Part of a small language model's weights.
Architecture: learned positions, biases, tied embeddings.
Training: 663M tokens, 5060 steps.
Each number is 128 + 24 x the weight over its row's rms, rounded and kept within 0 to 255. Layers, rows and columns count from 0. Numbers have three digits each. The size before them is the row's rms in percent of the matrix's.

# layer 10 MLP up, 2048x512, rms 0.134, rows 1975-2000, columns 384-511
105:168145138129143195101101126165195130121127104107129091100137107123151164121103123169103112129121076098110135089124122146117110112139128120158139149114113159150156117145117129100145188135143130120120132127107152130150149110119160080108112149111122126123114076138139138137116124110168132135109094128107152134113115139176134118116174137119136164151120156141104107173109117112112150085142
094:134129146108118105139106145144114142119133160113164129113109152141121135107123109093169127140148063139118154131111121079174099148130130098150138112108178109130121111134133136104113097106121119152120112131142111112111104124117127117129111138122073126082096116104116173122202120158141155106107157116126082120133120162165133147118161125163120110133114159099151154143118090101092112080144
110:159164149141105151148116116166106170162148128106113144154126091132115110119129132130120105113147121158142123171122136123169135116166107110123146088146098092099156136111139137116098123093120151143158105150148129159124105163134119121136137127125128172159131157124136123103144147163084137140120115153128120119171146127143107196129146156145110107142124087137160132087108144089114128093143
094:126115132109120115147131115146082126168155153122150134152114147068172117138132144160158129128145159125064141129078119144129093173133136163087160144103110127159114154097126098129171124164119086116097127101167087128113118156148121173065141119141107140096138141131150145132124086115115113120132099144094181125189133152133139156143121140122138092115145106144113096105090105123092107151152
092:121145132128164119129171129147137081112145125114132131144124123124119144134105132125123113137130099131124114090110100163131116142097141152130121094163098116098103095148129156108088119116091120138095120151096099118124121121104114137137096130133120145110105128140138134105140169106120097110131173089109173136136135124134130127149125151161143117121131137116094127146164155115165118071090
098:169122138131125096135167128130114161102097140112155138085151130087077100134151134117147141122173148135098136140115077167118089131107116103125126127171121129120116125154154131131204107121088120119111138123094179139121112123173173164134112133123128103146135118146162087098107109133130161113168111109134130128125170129151162129129155148128095159132085134085127154143124124091112083173133
094:156105129162147158113105107099124094102117135135173113132113148144129145150118119138152095137127135111123154099120096129124115166136099110146085141164154157114100177127141134135136131119170137118105108102142127127140134117128107114121165094136109047136146135165110132154153137132095166124139121115135118106123159107121138103112122110108137116101116107132116098106118133133128149125104
098:133137135149105118119118146120100106122133126129132112152140126147087144121109123121134170102126136109101154117134103137134132112149190149105073139165087102159114102131121113106155136100159164083091119123079128135140110107132105134144142152142120130099141122115138137129109102119106109121171148147183134139098149140121129134131113137139173094099121118145118165135176096177134103128136
103:139147116125082122144127110145133104129125121170133154093149084140117138145071142130113140099141102122083145147103096116142125135121121125119095096101155093158100124128139187141151105152113151136120067149090109163119123126131091139117110129149168084120167152085118103098124128136145119158141116164071107088104141144114119157143136101111092167107111111148108134128117143141124106127164
099:105165131105120112138124110151134111132101131090133139151117153119127111138130082117123141114111153104116118135130134114112123094152112152132136140153104122102129093159139128136112119118094166206158090152089109144170130089089137171118146113178170127145123113120168110108110111121115069122127153111134097153152160097073141125106140146141160121091115151125123136123107139092101131127121
097:136121105140127168123168126118159127080108129115148101119097124102144132139158137129129131102138164039123119124117117138125158136120162129119145088139143121130106119139143172115143159121172168168126113138068141107147122132123150098154105109053130163106169168142130181150120129131142152105087098154128112146149152147119207134158128134145175150086141096141136119144147146157113164123125
104:111060165122110132126143086109156163084119119092088117121101142143116123135127122124125135105115167136134110136119098113082144163095097109155089154115146132139108115118170102128098127098114141105140146154088107170119087119126121184132162159136146090107154147125120086108077177086150103100083153099148116116152086130140119116147136164138153103104085113105129122135109123174084120171120
107:132010131113088201142129148106128137111152166105133115151123141167140102128095150147129122139126148102119124115111111137162189085103143165147122122155116143146118118133166105096136143119123128111140156124124115143111134101115135152147086145165094145104170125128129100132139110130112089088123157110139156152130134136135148116107080118100148098100130134164156127136102124117089120095157
098:145152148126119151130128114104143091164124125173125151105120153141111112130102125096143124121141133105142154144112138133112128110143086095166117110141098070096124138131084130148126172140113128125151123132135073128101122151135152123147125133123130128131137155121157132132160200153118185133128130117127088144159115112123097102119106195162142128200130150122155107113127129116126089174135
096:125148136098153135112111122120156137105103125121088114122123094135189141157109139117153115089161120145106103143149114139125126115137149108088090139096125108095130125198160150130140152146103142121139129128136096147100149131133143134126124080126124118118080158127146109125113090132113056154138142156141108106135116151136129118115138158164114125110142152105133134125132140079153161127118
103:164110111115174119105151180081110137156127166116140118143135117136133101185119139107115097163175160097084098105153141105155112119151134149124142170119102142143104070117154105132086136126077121093110146123163164122088109124134152170152116157170137084119117162116099147162147169153139096134126093115152117114115117167120119156152108093084140118130120106119133071132109155130124142173143
091:100133159167129103148170102143123114126110107140092130082157169081113109145200102113143127119128145156114152102142126102133135090148132124091103129114138114137184078076163110134122170160104158176125120135149173102095138102148122126120118134141160119132128128134125162109134131097129164102169106123128127135117145136157151128127136100108127175161178121110119143130117147152133125168160
095:133090127143091119159126111113145145126133140096128131195128114165113172154110127113116145131091168111092124121127110121093152118099138138079098089144100150171101153155145098141131099133111091141115172100087132149080112108100133154130180110136130127156125120131116141128141136128098116150136141116172163119134164123108107112130097121086164118140136154109141122136163130106138151105121
106:152165131101131169140180113145109156094134130077100169121117148105140117183144136139107145100121082147119084122159146133144122126125085121131118113104082108129141098153135109148152111146145187132099121108117144122107133129165121129157139147113127157137103125107126110142111118126168128135124134122123145167064080132137138098150109133145139143123111057132130086175125134112107123111114
093:131126135188115115134158135112081099124151142142150144130103114139069136162107123134144118116154144142118137137122141137127161107100116100187144126108149119121150119126101126141127157123107131184100127096137125121111125128100078125140134156171078137158132139112135093130111124161112127122098150120143158128118089147156132108137125156106116151085097165149146166128167116119109139139129
093:152116146124137212113171141147117117113109166103104143112142129117153119100160165097145117116156116129100140113132121136159133099138166136084079108154102104143142130108162144094130138126093115099117121108159151121168093150132135157115114138138102118140119113111130149119090122144104140147122113080148143087095095161127137170100079118106142114150129085137094125123110076089143129090130
102:088162103121166091133094127125113103175108136153123114139128136105133121126148147075097127145151097168152157143081097156081112093145118115113080110076129141121170102155156136109114141082119134134144121188112120099137125121126142185128094178156129118124129113122122130146115143109104118154147127179088106125198151161088104116139099108149127094120138138113196153124080151115111078106117
109:159162115146156194108108106145133166122124136124103102143141132156117134127089149160140103114130097126139112147096160122152118129100135112142143120125152138125113121124158102099113122111180133131110149142063133113110179114143109108153101142136142154154146122084167149122100123118133099112121089143104148108110122154121095119124115110135104089153140170155108109131119126139141121097149
107:132129152155090136159086121126118120128098156108149133108110148114145129153093096121145126127160147152105156129151160132163093107085107103095125172174119119141107119103108131136123123156141117082144123122120111141144158178136131165116112143109073155089120111076113075146093141130100111102163122155146106084128154152146125120136137125192117139151095189177154087122084120103136134117130
096:166142131170104153140111139153150129097168147133157123122164098087099121126114119077152146124145150120109104080152138154077127125175131111096128122199084116110149134095094094143127115100108091148106149122122102144127117130111113113115087117142173142132095129169135144136129123141167116103110107127121156146122131147090183111135077089110115119137134114134146110112158112090098125136143
091:105137131093119137140146134140126137120154114137160102151138077144129118137216145122116136151137142102142132124099127083147140107099126138087126162141104146157113133119125150105118099152135089112074154131161153138086097191102129121093164165127135096119145112108129120100086107154141083183162128088105132137122109144150105106097100153111082103115148152127156102118132132153154147150164
# layer 10 MLP down (transposed), 2048x512, rms 0.0726, rows 1975-1999, columns 384-511
105:112128165140078167180122101149129158147122138156147109100157160136167087111125140129144135149139107101151132143151111145100142126107136142106116114132142140118082108134132146168111161120137137090117175117122110123143140119074127104175161127108162144136150090099093113079151116163122121098167153134146155104162101107088125138140100088152120088105141138135119148146159136113090135122085
092:132149127135109154092121149156143094079106152138134131153141151092112162143128104106140116160102166121113088137133155133131097105167129117185106148093103104083148129126145123158147115131138136084171109093145127109129167092160114143119125088087120119129128088119106138183172133121137107090129090107141138119154142117117134139120130103131111119127129121113153106141102141132143131170130
107:136136134131113098134091112071128134150145177087154143129105142111161116210115132113111091155121138101130093144154117135128139135134150136120103154160165138114142098152128084138125129084173104131152102111107160153108168106139133124176131154123122132098104117094108142127188158141158130105124158138108102141085097094125048132139113149149134120145127124134117127139133140077131172127125
105:066145132130159133073115169132095110169130106125085105164091119128111139120151156112103167179062151145149109092138149117131117160153146144115173126139098123106125122136152124133135100118173121158134113158150144107133085092116112084159133146140137102142132123143124132119110111104119129138134112125123148141116077136133102158120116107116124148114124151148170159151137107148109152136122
090:110141126127145136125137164119146133149110156131142150109133118129160129099163130165115126138088148149110109116142091160107077140142145078110109122087095135128155165108139115108145142115149107134167175114161083172129099091131094162109112129119131134126116169157106109141147100142103154184147118104144091084163138139133157134094162145145142141128099143115153141105160117140101127112144
101:101149135126095119077100115154135169136119156184127108114153110140145159149098116140096141109099118124134139119111115099150107148128130135122165118126149146112131110104160108169129120130108145108102121159099128072127082140123124121170099176098177132102142114151091093137128121165117158101138116118091142105124162085164121162152117095102139194114112089110114137147102117114172108114150
094:134147183132129121113112157087106157133152163160112108152117135137130119137139137115113147107182119119158119125114160142109132131120154129149126151120150154166172129129146131137104105081100143138122114152147111144102141124154126150104147152165103116123172114119112138116106120157170092163122113149159102102103099074128130135144118120136122130123122181138134129135083114124130159136094
101:143147082162096135104106132125113115148086121107110083109164123149061172111155110118126125107134126138138132106110112125146135114113184076094152134146112142135110167161140097160116114150114118151149086113160118161146089102113124159140126131112127110131132130129112143101159139185113128089141123108165147119143106121121153122094109123103126123089133136109107120073118117127186169143117
108:155111146085119076116118102086134148135105089192146125122099119210145119123120122114128134159146154139119113123125142119160107125149143092151121167109130131100175093141172158108144125095124110143128098107117121128098144131115135149163131096134103124142126134116084128148130087115106097147108156101110103109098087147145105066159110141145170105150170117111143134096139145120095128107118
093:124132135152149145139116121108124131139135119144170132161138129133151126127127168120132128142134125099133143140126115100126125126118128095104128152119121151111106143132126131159122102140119126110128187184125110154090130120154134130160095095125136091161117096136116128139133180153117107095102107147113126111186103119148127101128163125090170129146162125127128136145149140145119114183134
097:149142142146167128122147150141134144122177130087137130164125107119132158144128154122115069127142156116096125115105125153185108142144112119143058102139122113124148155096164129103126154143172110113114130129172116091156137133161115136058124101142115153113128147119153171141116109129124149104129083114121096102153116086139113122096154154125102128109162151186108169146159085116086098170124
081:146078136106115099150160131114099109138149106178091141154121132144100145084162134129141134125120131148132110136133130120162132155150123117141123173139122104117075183129116126140167135132145129102098103104134138138135119136121088137115142115102124132128163133135115094033122116089125171107143156124103122148151076109158127131135130142098111154106122078157109136113134120162161068099116
109:134153124082104133160141168140137096112121112138145130136079133123137107131165138145142132101140110161135136136148109146086157125128123107142154123138116093101134104121119138130123166149149144122120135104142113102112140126108126126142104163115122102160157117104100096144142157085147133076134117151120127131127081095138111119137136098118158127105162096161120105126128126106122131105156
102:125128100132145141127120187109138127139166140133127093137160116123083129149123088117093159104145120141104169153108111092067143120065084156144128130148160079164096115103160114117105132115144122114142140051132116120139157132095114137111107155134111174105125121098154139147107155118127176148128053155144119129060107179109124135106140097164147113121133120124119173095134081116123115138136
090:173159120117147117155143157154135119108098158117102176110139094127120086160125139136123132120093122123173082152144123139115152093142165153141159127167118146128140168117124132107122131073083086159105135155112153079115133154167143095102122135120115164096141132136133145119110123146190116100090118135117133194153085125106083108119090142134142110166118152142141119100115117113094139108132
072:165091125148139063125130133125121100127135147090134101138114110138110122132134161154135148128119094153102129117098108144099133126144104183143125124107131122175079112166176131123131146102166155134138147116112103138159163142156130129102191097152119144118111147168154118129145128125144135092132203136141138141143141103120130154111162148129136144123100097151111122080126169114160121132164
090:113120111094107126100074144132115118137128090136155159167138097096111159095120108120124140113134145121133087130119126153129102137097113169167143131088069137131098145144134122090125121138143182122151140173115143122136153177109117081083147107109132144171133119178172095136111105099110135141099112126127123160149145169106099137140128097143108124097124108099136141133110125123128134124124
088:090108134121098119112110132104129170126111120137128119158088148120109123095115095122130088121114137093110100132139110164058118113160189123150158133131123114137131133148103156178125114127142111124103109135105129124099152126060111103120132094144124139128097125156154142097108116088147135158116132125121149120121121108133125164133140129155141102129133151116151102141121162106116166103092
101:083131123150094096098121095125145146144103130147132109142140097098144127109124146118137142144095089098153120148109166135096123138136130140110142114137160093116131157118083130114122153171127139150120139115127167119087116165154104138140104134103121078094153121138148131113157138120143137108112157166108130081117118120152122166148175150123121181145129165134077150166150126144158133137087
092:139114106129135119131114151159106133113111106120132132129134115143108124124147093156106106123130136116129107145135152111146130105095170153173134145078137158148148127120131110177125157126120129124129131099109143079142106160082126102152090088130114134146153139067106151173121113102144124112109104119133149114093080102158106153177187091142138141101147100120090144137133099158173140134096
096:147151104136144217090100088098143086149105120141121093093087141139136137179118103125109176124152136078162154150053126107145099100119099133141118116137158133102125099086127130142133131111166146122128096162189131127097152119158096116096107122103126100137137108115162136104162078115113136114120115116145092100125143053122131138145154153127133105184125121111125135121098114137155135129136
106:096105109118168134129130140130103160109125113124151077137175090131134139107151165080153137135128154088126064145096169144091091117162134148136129122125154132152152103103122075158080152153109128132136089156141112099162124165134122144162128157108158155121124149095096133120151117140115108113116132132140097127100080118133092115109081146130180120153093097176159157111163127191130131148104
106:160063131130115123107126123134099148115134135109121101109142158132161146097090121150088148143124134100136115113110124140117143123151155141090174121109134177111125133115150170121071087165139119102110149118130093158091141122134148091146125121188098192101104177062140167109128168145132115130117153161086140158092139169134102130110118116153099117166117101133114101124140105121166145129096
114:128185111162108107140136141069157121065116123143156103131112130164150144162062146149131168112123109146134134144105148114159152104150107132133156049130211120144149123110159123135111138127115119105135144110140136131159071108147127142165121129132091137125120152118131141132127103089123137095147106160102129114107113150119113113163089145115135148122133166143133136120154162161109140149118
089:109121150145124118075113153109122118105160150098125136154130140155122111143122146093115150145125125102067163128148145134137140123145119139093138105111131150094156147114132131111138138124091102131162114112105073160135133105144116142123117150206140082140081140141104100105128123112137158143137140127100147097127089129143120147156128120108146115154174120119127106072126115111149154110124